{
  "d_model": 512,
  "d_mlp": 1344,
  "activation": "swiglu",
  "norm_place": "pre",
  "bias": "none",
  "extras": ["some layers without attention", "local attention windows", "gated attention", "value embeddings", "hashed n-gram embeddings", "a smear gate", "learned residual scales", "skips across layers", "capped logits"],
  "init_std_qkv": 0.0212,
  "doc_mask": true
}
Each number is 128 + 32 x the weight over its row's rms, rounded and kept within 0 to 255. Layers, rows and columns count from 0. Numbers have three digits each. The size before them is the row's rms in percent of the matrix's.

# layer 6 MLP down (transposed), 1344x512, rms 0.0795, rows 982-1018, columns 256-383
101:107134172161127126096172123129204160118088127140110188141127104136170128095136133139139074121188185107117123176113088130098147118139122068167159146119162093144109101191173145134171104092174114159107095130036105112178115137120136164177161166111111080125197154095116124062105145129121077114106124134089159145151066167101193090128155153158102186149092126080126117131143110066109154141176
101:155135124130156070104097083113024066114117116064163149075165134177121104121105113164112096140123084190110090144113145132146151191130132112098118139163150143180178069177097119069204172196109108165114146130133130095146123105106202097113099137155082128075092179143144132112078154138089173131129084161123119166124105103149146122120163128076111112139131146132033117101095109102133137130140
098:128125114072132172134096132137133106154102116114125153204101145112123162128149098137124150122133109136097148153168122138156091097095100125099145111165140142167146085132131108115127140144110108087201110084127145104087138102110075181080123096132105135123125073138076175133111136139146164138151046112095185100084110126097148140113093090204108146137095148103113091129139127121089135141147
101:126133172152173159156110221197126136138156158055166142120155163113099174126072142089174143087129146202158132128146079132115085167148107106135117095155100142070079127095159095104103094106107091164171142190156114095144072091133189109128149075122191151139104178103113173192103165056164152139075116160221110146141120090081074092140172114165120103158083091084180135158138150132078048107079
108:150098125103133103126147173086149145175122094137154158120077146100136105117153122134141093119133153104167066121147173108168127191087133175078136189078125120110134158119153152150143117160200145153150153133155116131094152122133206100153128104171161089128136120114167137242130109151152118135111126179082089132176119132105121103086163102085097118144121087117100119102108107134191109132135
096:184100164103107127141140148140113159117131155172150146164130123144136170121163107124110090160110141129097173119141151184120140152178102173136108113160118136125132174133160111154161204161125125102089109156150123118126161186111148067165155135131091111093133143146140098154133093086131159103170155152163136119116155118110081095120135107109098179157116134126108085094096113138120114142154
098:144102220128118094176138136086104169123093151146122137100122151152168115091116097134127139163100110194124124110075161128097129163118179139074095137212173184135134136099145152133141169095072083080086148090126072161155121145084119203114126095081166128146076172152174117108147107200129139141056121173125126163148081080178142066158140105106088152156080206121151121080094192128154089125120
108:178102138126164156092156136084169094119116117077201191154125154106120146155125131106125148140146136178147129145127105099114126105107097054142100080153101142110137159116109100135177081040074175134069118144131180125108093110125151154128148059153086112136131125142121145139120157127147135140081092154181126097155057105111122154160135149082084118145181155115171117122129158114101106160122
098:183097140108136148093125125070111123106160068106144138158075076189104099145047095154133158098126092146119106103119146092191101137158139105145127126100155169121191122131134133107080142162084123169071102140116119154153151165161218117107157108178187131119151114133116113061207101101080122130136166178141038088118105149184107130119083161088103114180119184097090155118136144076114114124156
097:116141149113156110149193131122135167169132131175147136146122170130125155091168137105168151107142114150145091158163128111139098114103108116153110142102109106157138120089150116141165087090113125162147118104115152114116082178111156151124153153143140144150097105128071151167190138170110136155151065115113116179101175102147137170176120107098154144165107075090094066119101122115110139118108
105:112151148187089170156118151138134096078125139124147118127105166119074193122120141000096148074114091160090098163145110064143188164143133151107139136155189121143122070121124141121130130138147160142129204163060069126107158160150182152102101127157095118092072165151096169133094128133118121060096171152113095114099131139137107112134110121180108154087135149167192096154099122153126120084154
100:135126133063150155068113131104123102173171107123107111135133077154112096154155181150088099146151155153181085105182163131095088127115069120160147081104103136116105171141162182179128191187119147081167185142110141105140112171109148165104139073136126098195151118083130174173098072039164100110081113117132107097068142180111097135138099135105127169103118138210116104095143160103150132130178
095:206120128127103134141154167094161155196093115123152121101132175140140149078126097137182159133117149118139083111154152163085119026125044089105187110115081098140128122066127161121101168154059066157119165152106105099172119152152053138130090170113158112091106106079172090127123163175147122134133096121072165153119136159155118133098126097139066133121176171115150115154125161094133051148100
097:163130107115129131122121140166124127121091147131166125135055176070119160033144075185160141160141092125125146116120123125124147136116113154148122120121125122095116139158153123086098164099101164108090152135114107135133055184082049157153128119157146149107133107208172128141111093062161111076155125184121166086163118071131147103152109145126065136084149090156165165150133139073127116147080
100:113172140192179164028123102132093145139134078140105172152145087157134080146139166138068073115166121158092097173079125066124151125100102098177104133091118144153115152145162146175158197145083104092110108095132116180113122086123108086122060153139173143059184105157151106153141138101116140161158101090122136111120186167147135136131179081136095140156143147128181106136118131110099149156066
102:128093161106075098170146136110098137093101153096173085151091154202142123176091097091176097169131111128111132117163162128090099106114142192158112106109123131131107109116095133139083115122098099157107121111062106116146138143143102093109107125097144138156130093156029141083163111101137099106072121130096212177132147142126151112076111155095151162100126128104124090181128128133149124066130
101:084102118140100130132157086196130079117176119117162167163155106196141135149170170144156098076095127118116131080084120115156166180175131121109110147133171106154110121097069150120063130162153092166038125153108113102206151101110129142105162155164144138101165133134098111092056137119089152167111186138170073102084155170151148069147142122100129142116075125140088118128196152092156164090150
098:147096154146101119142127174115108085092113166150087115105191125175095133105075124121072128088123135135132130137154141068135108090108112158164151114127163087086142065128120080121109161153121119165139082137136144099162094136141091143142125110151133141129088172073149201135138150130170125108087145163140122096124161137106121142136202090084075140074136168104146102123133093170189139102169
093:092123116139113100160101131173146145078124092155120130158139135111153100159126162165134090181189148048177191135185131149139160116118105147148138138075119170128134119115130146110133116133111149132092124127150123118156089094157149128079101106148140069125148111100182092124153133122152202128156083157080117145148064155158124189062162171129153128140123144188168177134170137135143037085116
099:075100093132145164170132107111155139165126204156050156127113156153124128140141155135103139140088115125135123132133098133101121118175107096147161157115117100141111151179129168153191157156119115122088093181197159097121062171131141168227152116113169092187149166090096174115143082191172140096148143137080152117106129083139109126151142157142142099084145085127184154133084142143084107108175
104:116106178131100101163114146100123130105139177127147143152115140176119109079114130120137132098146102140136144181100121145143151054099115130179146133136127120145110098118098133057108113203123141149096113139185144066141163132137168090145098131141151102078094146112093118120134117142199095126165081135175168115135131201157144152113186125149098086137153108123138174126102052163145157150102
110:106166073169177148135092130166086104138139095154094072115143076141151109097057172163121065113169100123111129128123077130140131111121127124196146066112097147146133189109124159121185119216125128112122145117133162149113135189100107117128120156136189170201087153130107162129166135119125175119113117116170136095097138171185113185117116083140172094145161126136109151109159093169148037117149
097:128149096124118117099175136128097110093142153127114092127159118162111111151218162168160079042141182171147123177179147116070138143114136151134113164081104127140121168110180225115147114105103144142136159100157166109144130171111103149149136072150112136159222121172133114152156112104079175141141096154137039175178132120177116161121154114154101146102113115126169145075086174152174152107068
099:103121141128123082144136155169159141092093077130158123095172145106121076172091082174106118127124159060137099076146168142120152130126117113085180120154073150098097065140148140176093136155109123155120168047099089097100141124095220189056126111056159134147135137099114157137140103158088095097160077106158167221176150089131153086126108178137169081171162120138138150148112136136135153063123
098:133121174103153108134135137145189114064151164133072114124139110134082147140165070114126103111096101141154107129114135099119161094115162128057145119128065107105165151123153106114175118107122132079086176123127169172183161099132195143112150166151111108096160143076100149107124180117076154131132142167086125156177171186113193150139158124090187139191151156125090115116137215137129152172086
107:171145138155134077131126084183073104119130090138148113107107112123064126185163156123110100127078064100191178151103203070184128182151099171118122138095209130119150095086125153143104166146142176175095141114132120188089167155153139108118114081120082067085085159137138158123167200140155138120174178109145152176100160216137140079119118084096141118119110114123092108134143110151196099144127
104:118107117118160132123200107070081094121138167200109186148087120053127122124170101082105160090124110114151157159124126148065178115084109190131121134124132148121145155176136172158126177212178159184147156172151125109174086129116195152142124146162104139075080129152078139126142160204164134114161107106140161072169107088141218105053078153049094083062152145098112154222082092096050109134129
101:085104150159148144159141121138154121152118108145095116166131113110184123153195148125088132110095129145149130075123084149128101115142131174085162106127115167113156096121154109134133118067133108192124184124103228121129117167166053102142118130166119115147128113138182139127090104169180182163089100139182106124145154126129097124136160080180138122100131130122149032076134145123184126144164
103:093142155143128151132077132120080163118170166154158064105178056070113102155140146145083119129138185111181085134153120065156150126141174084134067139125148125125127132213081090136178129114150131149090140104173174156151091162130098157124131186141144106117131134133173098153088087081093123179153087173123125151144145174132095173138180104065102143101150157149070080106134101115159130131049
098:124123120154102130112082104126102104091129152122134083117154185110118064101175155113124129133095134117172220113172164151139136086121032123181132186146143125071129114098122103165107142119110121102167088090120191110102134135176134135155072132158135135090141129106107132138169143117144180141100141133107113144166074213101151162092124134106140151107149105135067176146190143131120162127145
096:120116116147135094162096192090145148154089128099175109143112091033066101182116142161175091173079127108115096111130107089101156161122150106094084141132172174140134096123161159139113155115118151132101155133068166133148170099173176174173154141127128099106145116148114072140153112122112174127155164106144133135088128089155117128104162137159080153089144151119113157213112137035148129125141
093:138168142144140116128112132116171096114158119092110122146171105118146128149158112139095106191157136146109136126100142125140148142172117132161080121113169068102166157123094085159083139143170161145092129180145092099091095183102090138089119116151140143081010121122149136155124170101153158151126138150113096123150079155148137113138117140106139142102103186167119151145130146112161107147128
096:076130180126071141128163125206134041184168110120129097135183147169099121091144119120215149137162129077144151127145124090170121178158131115171125104145125136118139133157097153135050129123139122186138074096190092105106091119098092132073153131156149131129189134158172110124105110135110119172194066175145151101120118097104129083094174130135078088071127198163163187105116085127171092129158
094:075119092123072114178168132120121137119151151095113135130173085100142097136123099065134107103100146120083170085056148089104140080138124138152102092113121121096135164182178178101144070115074147092115151155207141052132086196130123117130137138122095103094147140115090147071148153108112121095148091090150167160089129117138132092120103111071114124129125179189109186084190142122119151084092
095:174141116111104091077158115081131144122096116113135095110245162165121147096137167147109155173053084107111150052113112092159141091137100089092105109166197174129182162113111099095146146173132140092096157100133115141136169150097125116182103137093139166077159138144142101166162154165129134128144100121122043104120106082127137150087072158109167123162123160084129106147107053128151171123121
104:177152069085130116123140143119126126132137139171131184083147152143169117127118147138149142150165172152154157118074104138167113087206167175127129146064136145085139140128117122092121146154115127087113102106127159158131132142147125148128141159118131093090141168085103100139133093096202100133184131087064112125145142086137117155146078121150173121123152088103210089159145140172177134131110
095:163137100113106155134138139084100111106117135158138149110089132113085144139062140155152138097162151081161108170120174153154165142115100089123148106159114113113108131142141165052128096176129179038117157120127081125151192098113184158115154067108098114140135120108169111135137144162137185107149073133138154111146170090139110106155174083149110077148129120158136118140146100140141154056117
# layer 6 MLP gate, 1344x512, rms 0.177, rows 983-1018, columns 256-383
103:119128094124131212099130100136112084108134105119144100084108137103148171091131161091184067104139049154143107211116169131087135181167168079118103161112174100157098080133140099115102111159122074096145113097137054127163078135118142147104163148122154095105137152128127165101124149131121109135145113099120171138166158132108202146166130120069163096127131066172065116136113162148117065156134
096:156145194152137152108137151182165158131167147151112165115194063137113105072090134202155101134088153131076089082146107111080138155092175085107136092102164128134157154133129106079120115140182076094089168164103132123124049090164132107068169122134097107125100149119139140081163133158152098145185142155105133139159171107087090065104090043097093133116072155129155115144128121099194155126168
097:202108140117107126118151093139161114140113154127118097172133113105144183113083122117068173117099109100109101140195130122172139199160136167136096183117119121129092129087159107084162140112153124120091129091146117107163138129055118177151155089136142120127155151124168137144149111136098155121128111126112138116101119171169130124122176142113200122154120155132077142103142164101118192132129
109:130163102141072130165114162145096116125084184080119111108087152151138108099129123092105154114173095123079187117121177121095162132169099093115146140142117167071159099165073126137174097139120151087166107123123145135138124103116081122124218148125088147126141145122107175169144162152071113153111141135123124123078177113197136121119164087123142136136215122158092137145112167087108129157115
100:104174155192072099129097098066131120102143077052154133144141156083096166136117136106095126097150120154174206166102143115123106129098148131138119177116144146113134130124186087149121117119189176165113135143131095111122119191165070184125110097118150152068110111146088124122153106149177097095090135113161145073140155059105202115142138121144061112139132149092161151052088053183118153145062
099:111116113064107149093149088107094129161096123132146148119183117085098137153097070079092130116163115163115120128089098107131115129162110157138108145103140100122133149148105161107164113164156155077140163148118173114131114085127140082069160187115128116147108140167103080127169158114157078141187117102109111095134106155070172112118148136180083113150170113104083157072124160132099131159170
100:099135120101102091162107127130098167118125087134073089136180115174173108124116141137095089128124133046098094141078090198178109136116175162129126193115107119059145143125179128153144143225122121118157178166112149132139174171138102093151118151141140125126110103112087108096185102137113105164085186104069151140110125114161152114150104126115197126154078121158113158178096100131126080100128
101:139117096149082201142134160112145180136150136086159140092168131138139131176118158157122164108125189138118148197097134123104123061142072114171128112164123112119101129167116160101159129128151157130118103159176089125060098165106085215153077196149101108168156068191110096196090175113098135168079088198147125179144121125105163172168187146112151118105171135138137133085135106119176118151110
099:184150122102091179184061111117131127108126131095119135070105125091118117203091151180153179123118117111116172136137115155181095140126234152149141137068134053153174134065138160145153115147119139118152172147123134177139106155120141144090179141135111059154101101122074116174186183133157101162156115071068149107137180143097141174132128180194112113184143172163160148142107149122110156099103
108:095125115083124081157133123109089132120173119108101174189113059109182075170143154205118136122095176129080128159161117107140132119101124173188147138079132113141115140132122116161172113094172128144110087150176121102139152113140068114080109125124072085147111079168155070143100102135111156069120116140138131151127078110121141189115153102158143131136113134120145123078167129098148147219162
100:073122152105172147096101189186151065139132109127123122121073134102101047108126123137125092104093102122102167095101088118150122181150142086178101147070155130116145161114106219085108138126170122106146170139158103204198107089158092141147107174095118046173133132152096103135086132147149083086133088176139082167144158090162094155149144136186156179180204112160112099184093117158181131137104
096:092136140137055096166142176153088113199144078147087074108122097121172143158123187149139128086172113118155201133112097122083090182125120080123142154083121151159131108140140141118150175115190122126113127116113096077096119156041161123132120132134137124141118130129119198084150146147136187120142163130127082132111148133074117070072122089099116160167134149130188097116113116180141201126161
098:117143156146125149111059117153101172090069070136151058111148175149147115139167090120087163119115185142157100112156190057095120110096185120150159152124145191138189130138165183142118109110094092161159133143136101101164106188142160084101133152123175147093121057120151189100159124124126116098125133099089121129194166103125112113143111151106100146116163189156108139162160106125153168135120
104:178103112123131067153127148138142156126137083102115143106164166096142164177154168138171133144174069117104130111131107155112128148131164084167099105119157145142134127181153158129144164133157092108071150141106105096070137109103124180120151095140132141153139191156093104087148163116103145111151164130125121130090203150083095162083056071128175158071089164110182124138083139147089131070126
102:103181107136113149137112092128147078118130064157082113171131105116133171074094185079134081199142116166115111139172124132090143096212124085117192138131100115140126103166101107111137092171126127133105144105085138104152158125152142094165096058100124090134149130135135133090167130190113146156116178127139120104160159130107111115117116072126102093108118103159154126091149178068181116196086
107:042088121120116086104155142143054153116142126106137143100154116153143155077132159165146117162076143106078072176109135161112140164089126148146170156170151167132133122153072138189097098090139121159140116167141097170104078144092067137171107135096137127127118150119141055152121132135149179159139139093153092039143131145178096134137147138146090106129152102169143171134138127078140137120165
102:155151155133160159182148164089174101108131193108201113093188097120066142167127157076118156162103132142104118137161143153099106120117103132057108085078128142089079126157130103111110071135094160150158119175136156146168165128144105134102139114130167127073101123063136123102088081155135123080128155139181059135164193171135108156135075079125152155115102177122113130152157107161147103147125
099:172163060172083097133088106138152109076087122162151092181130080148133140172182106070097176150134156117079145117070172118102088185138199101107079143149119172072166099206157101117120120143138128132117139187131152104106134153112158123132119124137073133088154183114088095143211064092147154174110125155172141113088094142199079113137091144165165185158167112155135096120113089172108106080163
095:112081167124144114175160086109078057164121135154110145092119197164129121146109176135131124095131135131150148110109142127132066107134113156134120116120164160120108122110174130125107177137152140053118063175226112159096122146133085127164119072092113124135140100088147159083153163170114095072159130165111063082094101102163083103168114149094101096178200135106096128124150143196083091156143
104:097183126145132140152120160126061133134106115181147102183120167192147062091087115172115185099143163215109138186137156145093168110160032136119149142143067138092120128168032114124116149136122124096101159157084168116148108160125101107095063052083110162075137166098167179104150134133109161130044130124152139116176095179080165170097144106106190151107163142147091154121143134072191154113138
104:088146137124123123150127113097118129152117175139151116118100171121149137102128142122110140143122146187087149163134116198123111164181142153100141132085106132129174216100147169126149091169187173205140153131059093147232159139165128138084164153147142077166144113204106151142133149111190127122117118132114172108117158054116103161115153133137139079155136103104103125181133154180162086141079
100:134126140183101101160097119185167093097071148147164088114132123146203109121075099131109188185107115127136116113103170115072138140134115121149113118125193124090130115193113077182118149115091111146104137154076104093105157119127146127112205150169164093111075144067077153158106082074170093144189174104139140095115089160116117103204132167131111110167172113115107148151203119071151075133159
100:149110128202124159124145128158134119082150157093071165118116155148154096126084148133110159088117086045137127126132176099123128096075137088174093134090182030161148099099169110151099140108131151155139207100151063080133157098079132169100153104177092167141091104090164142145094078154128173156136118154126189090129111159129085153087117131105124115152104156197127145143148200147115129189111
098:132128121171120153145123083124107124165150200134102120108167142113124130088133134163097079125137139140150123159100155136165136157085096179164106159106193139134088178149130158110180127161126103126140147090118155143132143124125158128121073169130077064068132088124124169128142114052183111141108161168135134078143114113128115143080140135170149125111119096115120175138160138181117099097098
100:129108122117049154126076146150077134074096157109204142114170140133127115175092125156130134167172190065114133153183116155120153093059160164203193130109164061150098185107178104161183137126088097130072123157129101107133069158094147122144168164148132116143059134067127153099106087110129140165123101114116130198151105169131147106159154080144089081125065123099171147095145087142120098108035
103:123130182101173127101113135124128125145060143115119167108135165067079127113113090105152149071152115160139095156161147077130165136147126169073151184121176113165113129136107094153155113131141091156109178145162114210146136138125091089135109098112120077147097081164191117117188161156099114139233092126184057186117125130142113115124128117155099028101186152168184131167145080167096141154105
104:143121091117161115183092158080071114123143116136145084157116136163184160153117184138091172157110151151117179131137149140146144144116096115110109078119052151150091110121169143125142103160148164105103139121087158139139114104148112136160127136148121108165137103137111153171209147143138089205155106122173130156102118112144118091101119133098102137164090097150104139147124168119091180173182
104:177140158169167134078039087154117125125120117181191077107142129099112124153132145179132088149164154101152102150044090155134163104096073101159126062122063141096139126137172149148122122128151141174039053148152127101101059107112144125179115166120195091143143130084100119085090139100138072109164061156103101164094156106157134088165174128157108098135147143104117088047077112158164099122114
099:151162077089125102141100160153113107108093137184136122087099162105180083116119115080110133160083215200109134154114156090138125100134143155103144128139095061088161127107117152153077182176174137105092164118197092060194131116158071138151112117136064174120139098096188108134085150138133147069182138118175134125142142124101169132121151140127071103113099170156123127153136137138105116115226
098:196100107158099099149136107169154160091143140134185139150160115148146099128114111132100117135181111094104155213118125081144183122138138091120134088146058105077160060134111148172136107155187182131132075117089081132093107152168137151178181135116073087174079128124116179123120146123091016112032153142100114146152095107145199126164122088159129141130148073110153125094128126099081166124131
098:133149156127184127127135163116104113119104128151146179106142116142096071177155206137154166091136183101137168142142104056179169115120114148083148120106151088130101100079083162109139125060137121094088147098161168139159187104131169091051152135045135117193081138145179097176108114101161148085175179125109159107115149081102077074137160194155101127179144110085055166133131148164084115107171
096:118192077098123083110072141137121094126169115137145131066120115106148130117084170116144138126093143136082141101108120134141177128081080138063133167129156153161107100105072214111097152246125130137180138090095104135151094184118109136174127129114143122120115132093115122039227180113110148178126169131129106049124098121123170161168136125126105117127135124185159124159131139085192188180173
094:120191124102110123130122137139090067148115169105102147116196127117096122186134155074098155116126142119122126102150123109140140118120121211145160152145135133092144155159138104125114108148100152114117165132237106054125158143137125102150108137155110113064078190128086140119157141100121118137120169116065073133111149104136099143116166084119106116161128142148147064094141132098165151054052
096:111153147170108126077125119190094090205113196097183156166126106153091167105075136125165169141140127118130147133104130134142124152132115074163135100118118153090186117135135170068134145114137092138178087115173163108085166089100109084117162149126075084143146134117145129113124158080129135137169071190110066174108075111123155162166165108162106112163152143125106112116110151108124121139153
103:156172098154079123149112136154108125089087105197135127164135096108119178151055112132133145143107137053116115104104095116075166147166128171149147092126121107127136146136132124118129140156139102146110136131115064141113165132127109138140116113112162171149180178086122090078069129088172058146113101173108124095131139134130107143144138092054119147118126165139124087144092112073176105106131
093:071158140150099141106099173141120165139135152116137151112090104130032144133176128118228136116182111135103047134132135157121106164127188115114069179135102101129125193191164134146106117123188145116107104122175143095125110111185108132136142143139136132146195117130066136154136120114127165084173117100050070093109093070127142124129080132090095093130157079189156130072100108136066137059131
# layer 6 MLP up, 1344x512, rms 0.188, rows 983-1018, columns 256-383
104:208046106132169157103167073124139085119106080112137091100151116150157097122103174116129080149150132138129092183130200124118087122152154114129131142115137119134109165121147100134128119174118137135086099111105135164127145114160085123159188124143166099120125114120120145125117141145130191082092104187127146155191132160116134161140166129052120136120159161130138149172180130175108092154091
099:103147134120169102119104086129101167171033156091122127119119080125135106112124129141139124117161107160143120110091079126158152165181198144094119100116104133108158068136135118127137105142131137072107163102126096120148171170109084141123111164093154150097147054085075117135130151081122098171188123116115152138163097119170146087168110094126118119123139158124112183166107155108130183112124
102:130085162118133091082170118103122057176108089105164092116176129069127099169112207145109132091144125119098177096199080130155092196125160135068101124131073151175103140084097128182122191060087145201142137099131167171107102099135132126145106127159072140150066099127092122150103105160115154099083130110096167189134056105142162097123150137082141072146134183180168140164094136124199157152138
105:142123092167092099089159128071101135207170138096183095159123113107133090166125118182095149153190136153139174058155125139117122087104093139112115125101173138130094130096101107119107141095111168146156095130116159142142083130147118140128126068208120132161140138109059143177149108088123184119153144104150134137109133120131144163117136144069074101161080185136217123101116134151106132080095
094:134119101086150144092148082088118162148147117115154109075117148150109137072100095170096136167164144113160145151160069095172150090164189171144165205170087166120158153135091103126115061114115119162098085102092070123125126161104132114174125128096090114092148159144127117079110119114132147149086156176125041074121093144085080093141168119122115087132122097189102099094117134163109148088153
100:168158142138187116154161132151084163095161117093162148131222132110135114104000119114108103132186097076139155106106168105134154129082140140106133133104121149121151113131121110083143176104143160094154070138131152129172073111118115075131147152087129113144108166094154082114161178114094128125168096111147124145106141087175072125113105164142154165116153179154134169119109088169129148147141
091:110114130177095112130057188179129096118123156152049067186143112137153108110149115144141106134088108056134129126132123162152087152125171202114186152147162098112104088140145146133087119197143140151201136114137061118166167116143094078156144174134168164148119118107160134102116124098133126081169185117101116179095153122144172109080110120138161157126096115120103142115124115139119114142117
099:175106192169177113135165196144118078098101112075110111136113113174154157085128128115125078156123148117113149119139203082132116145128117110134163168108166123111196123100128161085106156139119156141161145098120126158136190098155143055129147112104132107104159142053158105159174100129093110128131067139066097123147094169122143135121091184138104135176136110154089119171101158076104162131145
100:087086088140095141118153169106145124122125149153107101128105116155149154048161086088208100125159093068123099139135112146145173140109097111141149170133125118084077139181128074102130093123129093151129152107154122147148150131175112020119101125110202131044133151118140079119135126125077068078119095237125134153070099139109120131121078077123128159103194150089118137088181043151159150124157
105:110171151160194162107079077150096129146148112116112106113176144094151088144103102094122149155157111144131098170152109089129087074130109110131168143155195131153085118118168124174158126102140108141105179123178147133149114160178188110104103109154166153167123109189126086104082124132124138094136131130143135132111195151144134090145110118117092103116121124152102194163119188157125068152136
097:116114104103069136116137130067147086171125081108132123142132163146163102147130137157165045102180137116120097109206138158055106149105087135097164149181130133107148111141182166135095147087146099130144124160144193102151096139156117148121160096132123141144136146057119128138073113156096114134135120065064140088164098152158130189123118124150120154117153096167173138136119175128135165159100
099:090140104105061153095140158100130144181139082159114127171129184122160163124148116161103143145118133134094133136165123175160101074132127110190144173137165136066093094123097133148111155147141147123122111109104109142120081109120191134107122111131139122076115161138150109152113157157127124127178150103136121084120193115136142103129125163150030141110128101113157121070122134138112170140190
094:150141084217157131039127074086106107178156105029086127101139159163169110141121109102088148132120123119146117118144117152168069122122120161119170116066103097120123147143198117147135073107099169171060160131094139153167193129123103083133135126122140122150074142089117156135145171135091176171130137158126090166097113101159134080100110124194075159125136102145180184086146108111203124093112
101:118203106145171143200223123095140133213162181167198154172103120140172078182171123209148160107145149168212110151089143171152124203139131141129118132137163093135155113174074103181131116097125110156146166110186140094159136139101153123131173141156076141105133150129116107077170145088108124116185155101147145131096124175202096075130093144124097162160147107125190097156122074176127133129146
101:122077122177119167156075118079129142119181082078085113112150136106103082098126099090097080133067172104108106175127145171147158067185136111074130188121144143129120089139183152153188091111077126184176133179144105158140107093119158130207083132054143124140132144089102132161173132194099174130146109077131110069121096130119110123179094098116083135152114106133128150104197135096101104108107
101:174160161157177126097123120133216087120141048162139130087149121119105126135138062169082132159099182080089090167145073121062057129133133131126164105122071101097056133093188153129182133172161185118065155115130141135178101133152151149147151168116134142114174114126143116150099116136096162077144135133094098148123114160106116096220119112162168114141114116145105150166118122096090152124124
103:086097116106135157107145130126144147163100106154103115083115117147094144137103097125110147129139127198075042108131117131120049068061051153157118111140125095119095174139099091108130168090175086088121102122175202213116160119145143116121176162100129100172130167138093147141110107174112168142083103098151117135090094098107113142084176160164083086081128069154127101157165146071112117167089
096:095097084085098122143129181127129073100086145166168112157081121129125104117178086078147085121093200153109103095110105098195131158140129090133104153174125114143114125200146108208164127095099125173108153158134081112166170121111151153077222143159105085085112101178108151120124128164120153102148163092179114160156131084099079110090094158130155108125122156116132113165173131065072093127112
098:103071145180157203147170087097115146160077118131105094088093163160119087139084136111143122086121128122098086139094083123111097101112085150201060156114155129149177138159158154134157120096197130125098103148044148146061100127118115134165086094127155096196123149146087146109133201102145158065123130164083074127084092144179135123109142101124128088100120083147153098168158114136104094108118
104:113152109153084183131083146086112122124157130133134094143142145164191071084104179160110172127099094160174139167127162097076132103140103096151160130088129114148173148110073114088114127142101110143120066113139179137092121146107110101131027049107126116076129166098164164106116113154197146113064097137162186156143141127129138165150077092108101081143050111102141104104121139103137166160138
111:148127153172218107157109125156092147129112156075118158154060175134191156096090115142085141147115111178083125124129191111115075068125062138170137078089142114123131103173153114114114143125120154156124116118154133083137163161118097153115088149139143126157144124166108123104182146114120090118189097169154116116174129147181112173111154117081159114205178113142098140113219113154147122162082
094:175100129148169166088178115144112115102116096115128105137142092139147083147161140115108107073104167085119106186149119095094161101172128137150149147163008125166072139159103190150080125113101086141154099066142184195110039133181123167127047096152087187172186115241184064126174060135136101175162119094069110169173123114162108135049178174116062113091110155103127137133152143127143175162058
102:090141152089190104169110150116142188144116101150132079136111132086111116156051098149120066163150138191140133123104128153129121097091092102085163104121090142151119116125090206133085112076147088171164073176162151144173094102115146131109131128061115126085165101108113117078129140094095068124107128116147127097133192111124129100173159169151151153119138084130131179144100211143077084106077
098:171125132158110123156082084122144111076167119120104125113133070123093091130147173185167128134135166152172095126105143162149210163087169144147077101113169119165122109111186135090148061124101096148158093140099135163115157062055088131141089122098055098127115143103114138109151167051099139150123146155119129114145112098106172136141133140174149106080154173116110127129117155165137138156097
106:099136150099019088102135144121105199118105157139146131146124157224161113142189164033110186142146139122136109151235101109136056111108166099061162138108150121106174161118082180098141139102098159155119102108143068136120076119114188154125138067158145134117118129125101125089136171158157147191153114152149122135158105094149136082133126135168134165145113172142149131138174174078184135047094
104:125185114122097142117147127092144142088104086101148184071138112178137138127123144073159105184119187131096133131122087156190055138130086225119123096117189075133102131106143104117113066179093141121099079164108085079161092136185169157070155063145115129152145114134142123087156211218111081143126112186096141097108090151096119109156090164073116136136115109108052146105145132147174063110096
103:101107067083120139121130132147130161146140132129148146055120124113134104126194149117119094136153134114110131085136133124123118125112096124084119121138143121196132163107132177164103133167086079176134159117147119164131152165133141144134132140140121111143177084130097135128137095112191142085155124154100114138167114139133093125139098118110140118173129168129117150124140196182148124116073
104:143122107114145168130095156103098110099164088130168147135116125179156120144114157113155168144126146151158156095149138120107175099154109099164118192163064189066177133096153111172133083104099129153141132175196131153100162128034125133111107132154140132148102130092131079127115149151164093147107100143126115119095115171174155158197176127078171115161073118104058136096140099154167160111174
099:115074106122049126108147176126151159156108153120132165119137077129106171167120163103080097203154066154145179135138129166128201123153124114212144201150195169116133088111175121130141185088135039116152102096184133049079087122117082089138095163175144142083169105172155204152151125090164074161085193160099173151148120168119086128096086136114163145138130159119151148158143109095183161175140
099:117085113100139070137112124133174087085152174132131141169122086123109163158107148137222125109117140092095135125107144189163126146135133075135160095085166106085127144172150162117102125168117088139155156132120120095124076146097124172126125093134132088107142120103099170133096157089135140088083091085103151190129121108142138143132098135159084093118132061149066195093182143106153109151145
093:170145145128163144153156105145075129136135144134174038127148114092138159100150091180155143182126096083072114129133121143125114113164127094196090134146134172075141210171188119022136059062112107120105137111103093120112050145085126115132131094140127146143171142144147186147145138117123111224138124137140134098206122123177089161139098092133186125094096121195119100066150133103171163161108
098:174160150137160143171138156127117140164115129124122124041158146092178122101129161115141153133097074107171142082178090138095167121134181086150125099125125091103133114107165188159134124123137154038135110122103114123159115103140179132125149138094119130121144124158102115156108140151153145137110119141092215089120143142076077154110067089126121136204173161098135199150139116116086128153113
098:068129150133125127145150183157196154061165162140142131140142169169152073126116155101169126156112047126110155119069130077217105130217084156164080112153118101158109051118114108121109100149119151170106168141168078100063083043115179132160091152144135098116139130118112145107142140172082110114135167147139098087151131127114133139109126143094103161163172109136111135138174128120132136195121
098:132141107126164136104109110143093136137154101113111164067081157039151111169170138135142139152113110119113110086125067138107132142105138189127089148144085086117158087100112054160120089131118133180118127121116146160176149142163111144023133084125144167167149094164117125126152106132085137118149167110103175104168118162130131145170088127138106153160098074116148115072076085134077074213125
106:106142107140128177133164036147193144103156199151144144146064163143112135156118197101106155094122094137135093088201156089130080157110157129138135112176135132126163116110116156084135140131119154086102168131154155186169167113120174111123150182081170115122119133120093104124105157119118105104154152150117157108087166057145075150143148116132075176200152039149076119135142186154097080111179
092:148126102151114130126111072107149148098162109172125136112150140155127136127140129136172135111061149202109107125109132153117078194132154123181116096132127086112151151115126137120137139079110191063130086119076132117150107155095156192084111126064097087147173161089103127105116141151130097103128159113128138087154139119116112203146137153106087052209166189143115157176116106120155107137121